config.yaml
n_kv_head: 5
head_dim: 32
d_mlp: 640
tie_embeddings: false
init: "normal"
init_std_qkv: 0.0353
batch_tokens: 32768
steps: 3818
Each number is 500 + 50 x the weight over its row's rms, rounded and kept within 0 to 999. Layers, rows and columns count from 0. Numbers have three digits each. The size before them is the row's rms in percent of the matrix's.

# v: layer 6 attention value, 160x160, rms 0.28, rows 52-89, columns 120-159
# o: layer 6 attention output (transposed), 160x160, rms 0.268, rows 52-89, columns 120-159
# q: layer 6 attention query, 160x160, rms 0.209, rows 64-95, columns 120-159
# k: layer 6 attention key, 160x160, rms 0.202, rows 64-95, columns 120-159
v52 103:497451457485500470499583490499496454509557415523482559486515548509511499477439530481483436636483522511560327463518463497
o52 099:518437475459391440531465459493465486472537519530517339455496538502471662506518538452435518471522475489480564437596562486
v53 103:518540490443550424559538505473575510539483562501484552396461510509488447508440569446478416560502478417551560454560464525
o53 103:514457495450439514485427460608421548556531614542449519490552522570545574514449493488592590503540546566527444377534452558
v54 096:529492534530492533521550518644473551554550358529561535512493560491429542499405454410552542517496442454449586447468466429
o54 099:481453482558516509579383499465625470435485573536547429421506460519503459503430464524546418588560532472490379602479438605
v55 101:412521494455525558533510501390479457411452484459480462474431518477496475547497500581502495534547407535474515480566506493
o55 103:469416501524518441432589493571588505516475522507580532494515529541513516573553519490434468401469511526486492506425549428
v56 100:530432485465482578551525525507502470518485613485505538589500498497552538571549485502458547494524439506564463511418430465
o56 100:448490457453478428507545509487470487474524488519466515424462430394503530511562543592393534586469488507486590576397582574
v57 109:524532433448461520445561475466484624604568519479543509417464451453395460463455383534479492510522545477523460464499486522
o57 101:465489414458588465483475482533535575408385526531459493526496514465460498530504477602469502528464459440475440403639437497
v58 099:594479512513489497471510476521519562463502562497427534512574503481533453651516529434479511497461561499463545502472459508
o58 106:466445438474476524548526496535508527474495463503491527550407518541520519435362710451433466467536590483480458435438483433
v59 105:497537538469520528549539565436517583502505449483476596539473426449493411531570464449426493533457555526490549517522543451
o59 103:491517503520441500556456509585463459483482478448506414545485516395529487482636463521471458421497542490525557485506407508
v60 103:454502571531583421501560414441406618416481494472520466514587449543587517503504497504473490550515529491486574454493470502
o60 103:444511449519527506499362467506532512541503556482471483493485565477508481601490485432462481413530542513460602556524475527
v61 097:547574539338478551503578456471480423504518562434499485509483511491463528574509469613471487552385482527489544454535445480
o61 102:548563504541457507530486504522496520422527510487502552517459522556485503441583544518553493544527416434491468541407500533
v62 098:563492496473567516458523454426517478553534560379479486425456475437489549488611522457414541476478507485479500514533517463
o62 099:540489447452504504427494576547557498509527510516496417454572550511534495429584445461517551563399471464552479407403434418
v63 098:463451636507484570531463504450575507473506505509539516457517454564530435581424543453443537483536475494554546530428538585
o63 098:524478394483479369462488540428557539515540478520539494550372535483504449443539455456461443596473402431573491462513524520
q64 058:566564524475510469526549585524455545563564516464550515553438455473491537518462525401599535546456504394508521552474429496
k64 055:481431475506520387538443515511530456544438468592526527509570579551518452462534421541387441417518485525494398491545517477
q65 086:528470481532503558515469466538575510511543540545521511521534492450454579414479569424632506519466495507482500538616464558
k65 070:541485492489461570485403512612492406548450491527541575472499446502550481554546525485422557367520401502553475568443522479
q66 071:421488486462499464541609500490508581401508441545487416457470530449510441529494436516472523478484567433499481463484526502
k66 063:549590442489558550456472493583455440630394524530494424541496488583459581526465475473552520529540519526568498396531439511
q67 101:506421472507474510580527488522512596493591484512503448475452515534546473496499470533509485435396432571523563457494472474
k67 115:491456505484454527506473621449509502463543447544512445567454549468503579556478512598488411504462405450549494486471520538
q68 048:448517419491477413395517561495514507539536510549463471497434520497397475579486510551423413455567543487504502502487384484
k68 050:493516593483522557523444480520478465560472475519587494556498527500520474550492485429495488494489478502504464459410554507
q69 054:445496495468404506556537495430489464374444523364571460616519674511488466459474451541453508454563528442427476508511450469
k69 052:457472532469511504580577502417445602477585463460419556467470415466530501532474523518517452539541463534407536555545436523
q70 118:502483481453499512535522520639531494475516488492522522490466427578459485502506531512569533456417419542525532477505524490
k70 080:499455515502436544522559454602469472529483479422534456529458470463494424526535492511472485459494445572401465426506628514
q71 117:464509542540488477600499450440471501540495560573569479479482617408597470471542416407549518543502533537460451503422498563
k71 110:509417609534395467460481546460613517501549502517606493531494558454529432525518488527536423547489522427418479494520565485
q72 117:544455518497482516545519576497530543500393513505564534491483465420425478452466486536476464503495377578512400503504408520
k72 111:529496509525510521493533423442502529583509471426419565388534583467506482453507542488455529495463411504492494567485468540
q73 116:524515572494552477498467470500521487474530451542492475525455448559551509483460500468551487502525414519544554492478525529
k73 106:481420508468581433492504530580433494450521463515429493539449475561493502470523423394568481481547434483434565496595463530
q74 114:479566543533502446477518524490505518484520534535412474540524500457508530486523483387552530543601483379436539518502560565
k74 101:468510586362509546547461562563530443462478505543468551588529522371501489434551477481526497461530446404467464453502488518
q75 114:594544497441609396452497425494518419558580494570461448429409463520517492501462522536477516558576588518606421552521567566
k75 119:577399440573509449515524552524483415509505457506569491491407448503425444487443481565554439511429579440531505481497462450
q76 119:556450435479551528510555498489425432493487605476424589513476465457396547492481545514515544542552499567458516388445531525
k76 112:482612524494508492597490447567455419569563582486411494497553440445439554442505462530484600492467429578451531451483502470
q77 122:441498493522588424590422479492486544543491551522502508476442500376480516508491511424373479532509551562469482493524474606
k77 114:517410465540549382473476457472464554458518512472559504526440517492558548488541455457454535554518476598395458509563518556
q78 121:511523485615581539490379436497563536449480539541513519541524446554346454537452486558597541475562554488442546511440553538
k78 118:525472453427519452451532456471476605542535484406481493492467476510469565513494481530624521498548555480630510515459511479
q79 116:518459518455507515439528456457524523483525449525500378553455512501467509516485512508449562559415381603525586497559445559
k79 112:469426570528499494434539510564501513549472506429413434501506507421542514508504538406389489497484513543478544484586477520
q80 114:367449473477425566439499545468519484480412529486524581564467442558482567423496566533545414597511557484439474458492500527
k80 108:452504443562552510539524485468502516473489565456508529508433453456458418434444463400419544491479545497470518491502507540
q81 117:576509571483501430406476390462482484518541512501491533549504504554536501508614538543479513481432447437492505452467496504
k81 116:483534584527538508462468505485457507484560474481490521505481564579465526455507538473507523514525488496521462423481526569
q82 114:542501514493560521450575450412557505524617363492521586466462481433568560586476356509429539612512525376474409530519451577
k82 109:536546516556462535422445562450463447408487482505495541443428460489539470568616584548564551522540430514481468521567482474
q83 121:546553448403528452494543470507534533497512560488549475537591458465518457534553578477491480470494454513521541529515495488
k83 112:520508499534505506526520512472497454567512525431589514476523480530481425490601554495515455510502431522492535492448481530
q84 126:442565536437570482538529499498491570521516489564504481474458625554598424453489502550480430425490508480474514467524512490
k84 121:497600537523511509449494509494414496542552458390517492474549544587467503472426512492450376512543559467485467525547649379
q85 114:490511586482519518537463406455558555512445477506480548507515493498497446462443520479370460560478440486541512522532617468
k85 107:535494557541569458454514407558474579538439603550504542507497490541561502555507553490397536580511419511584508467525515467
q86 109:544482503482508565473515414499549441402521475431491437412491511494451482586447518528472455558602431495471477453516517513
k86 110:505424522501582465528491501416403542422539525565604411473519543439447481555469514462562537513597399467474507556479475513
q87 120:517409557378577467506459539484419430442568599593493529489480480460495529433519404518509649526435434513440468603488527510
k87 125:530474507520499548495503551484499394464455436349491560488490524555552588444507476568520542576552518522497494583531479499
q88 115:483513555555573521467635517500477487491510483443494454485531459512488449584586468576468532464533561501514463576474499444
k88 113:519520530547522427512461577571427458547504537503463514500507574499466450527471565522428513474510542499498510447470494497
q89 116:521465425495477548598415553412549508528526508540527580541570522460518534446544433585522478487495490458482530481538481476
k89 113:454448454532406510450495497406567551498499499514427655491506426479614482478496516509562465485511441497403543457503563513
q90 111:560489477548517502449468464549503453524512516532604538475548553423518454534454503434422557424427515530568473533444538481
k90 110:516472468521372523518511557483532478491430511421568511521509498497542473445524453411441498373520485580451468448501485458
q91 114:458490544474471576443527532562528479558420498438495478478534533484486457474469560525476453517534442412498517457452532594
k91 109:443458530437506492497456526504456519600486493437520451538486473449541509461517541497422523428526520426474528480398511549
q92 121:468472577524507540513565458492428607491546560517438487501603503479462588436514533569465474411636483519441466543460509496
k92 116:508391472601439476466564481495483548443526526456481464449564558541496553547542503531487418475582568557493461516448549506
q93 110:514533531564476581481552440464509419546460516443537503490486420531525465468541469584495526444455531561444469458588567536
k93 112:444613502443539468572532542496457477412515434506517478481544450433462532525502467473482459505516465457561471549493540516
q94 118:568514406541549525585392482497464499527569547482548461506479514468520483512459524513427577493421546474444604458401482489
k94 113:524547429455527524591489502521448516520508414543575480452553466425561546521528512406479610517483549532476555554487549492
q95 118:416463576526418437447494542432486476495506559517461506452512530539475413417525478423531426562450576575519484483499519557
k95 111:468580487443485511469483545458427492453593533506514569405470503548487470475476448499494506451562482493429423552470514547
v64 099:520497412555545620466494551506421528508464680473510509464481501514435585487456598550482500532499490483424454479449485410
o64 103:553431431500397435501508459464579469498587427458527505495462488499532560573507475462513530576486514583468492529570431540
v65 103:515448467555529452508470510380420475350479552470405539513501532493556422506575498549568570495538481495561618460510521516
o65 105:436445485504440468509556456457579495636343460533612463553500576464454518410543533531408487417477559405484464532451561456
v66 103:557571435496549493385442508530535465418436664524524552556567452540474539548524522479540487525450416529475456582485471542
o66 107:524435559415390470523478469475462493504480476436446497437439490541487545472535520565481460474477531487540510464436502460
v67 103:489423532502440510471419464471386444468516587493616543506500493532577495502474470470487422562462599489532491475492472516
o67 102:465476540498574485446611584502521557415475479507530450503492584483511556518479520536622514505450478543450599471564586533
v68 103:528425557503487498500487371536530488477529420523519503591575525440625552501548462490544427560422544500531555431495477539
o68 105:513574467564472487466463503459460444462383456547456478549475557544411494446492508452497485503513574528489491485515476518
v69 096:365519577462532527525475522524539484424444552527526438507488586555597483462435547521555630433456498445580506499496504480
o69 101:585501592471498477545463498477572437552517514583546576479504517412451428510521570499538534565458435531539573552510492479
v70 102:539402577502524468562455520454478514541595528477485460491556529521537592529542505529450413538495563400494580565468518500
o70 101:456602443472467493552501513514412503514441463426471485452441498518505445477494346476508461511464503612469454472470424508
v71 097:422514468505463461432461492538535509420650359538526558527536508511487435441604505547499489451511476572509417525498474462
o71 095:552437488519502491525582404592511587490424522509537527434527444501417448535449445564486407506451557538422486447521546564
v72 101:418423558530498549509517555527468470510451473531420500578652511617573438570546480552525518610335509466476484574451540479
o72 106:504558461451481492477584493503539453458516484449489427438427458462489578470549580497468411370498469441444589543425511541
v73 098:443514536446565549466444496415593443462464543495477475527518447550502418532442534493573437566507592593496542459444499557
o73 100:477432504527475437522493603494411558515508427565519615512514517509481445501511497574458495539555453511616445526468499606
v74 090:617454455447536500494487572482442487501479623445475482585474507480618474564471479475465545527483545501468395512472622488
o74 097:382506488478533481444542528538472439529543481453543424451535578558473514513476507449544516483518526511480530431505471432
v75 103:456408495531523493426555397426573420468540527499556538379522508506494477490498480531466511537499490522595538535547494569
o75 104:469535458556433505447463515608438534412565534464483436534438487502601484464496412480559435461477432481531470459483507418
v76 111:552558434589553564480521480468402490458582510499473542599420509501565518541487415496483443479512465568536497466498514460
o76 106:484477563443445503549472519416555510548390542466402479430505405503512516464602492512431564540540482478496574540482523576
v77 103:534510504427481532533497372500632541523539543489437515549502536481508572522487508531469506516461578534520499466515515487
o77 100:474517530557526420462501481516477442507538450526492470469588493487442540532552482472447522541514487502549561459433492514
v78 096:516554503470452480462542436462502493490510572467444480516441412519530510433487624483448520540526508529441533569492539428
o78 095:549496481496531527509429540512574415530552428501537416476492546473525483547511445585525502439499542568498493480560537560
v79 101:567466479517516431521526462570594604464459514642547485517491567587601554434537386495538514492475565454539526482541470548
o79 101:491584456518467549457432492486464496565487486482515453403518581504418507555461545518418411577572550464507442449482524559
v80 098:414396543526587483499468608470442598500448526544455512526509481407548538481472472468615499576425534525563495487435497539
o80 095:449617542526385395566498436484489516503552556544662512534485542486553444533516512498445529479574493580505576485582463523
v81 097:466499571490509500525406506531470523472409504496561506430547457476582412489458570491497410516498594495512450511485539575
o81 097:462377520533486586395455401487498503522539474538499542513427567485490535500553466431459510456495482473518581469503485441
v82 105:536516570421485561482609521471532497464479541378529462533524454490432541610423501516466490452545455442509567370454498508
o82 104:496507460486529443446456538481465473528520467450494525446438520480488541472470574520541552571458502534513351595442483473
v83 102:566559604531444496391564524443433616516494472498484465455564428447476464516562520540536456472448559482499478535504428446
o83 100:526499440486479540508451439523594577388483483472533547587453508504536473508510435488450556411475455516482469461445493564
v84 097:542496489568496463466459576573596437538486506393562513570491353491425499485488512510412491516490595519456487474457513500
o84 102:581541463475447504530592424483419567360497451481485467471452540492548363481499508507477510624470393493535484417529444521
v85 105:498572595518484391427480457550474487510440468405418421480389518473507444489468557494594497525407442581523547489497539550
o85 100:523438511460446561491503546405452508487464449597552553531674498528481491454492559524489573475529575490441390489426473582
v86 101:611481447473471424502483526564445426514524449484518534512574494477499448590524540492507546448587533569466458594506427465
o86 098:432484501529583559543517533474569515536524477549543492556398479592496400462492533456453496535469399450525562486613527501
v87 102:523545469420605523365445465483490501477474521512623457518492545540448487429579444542500526596450511411531495557490557536
o87 104:417470476536529431501447475548466510525443497466430421479560444489509489582461530526516456493566401523525494529476496564
v88 104:532451510487477516531416518438506475413448447495546500525452457584521507488536435501540507494460483528510420456532528459
o88 100:432515573525470529465492458688474555478429478451447561494536506556488422566574512578448438511474598515501504505538413483
v89 101:478498482397488453465563511531519479514471517486547447497568506556441526386534530514513367432476447531472434516556459522
o89 100:460500521493480493478480444545502450570553496457446493490484503536553408544442426571453555470569488548500436428504496568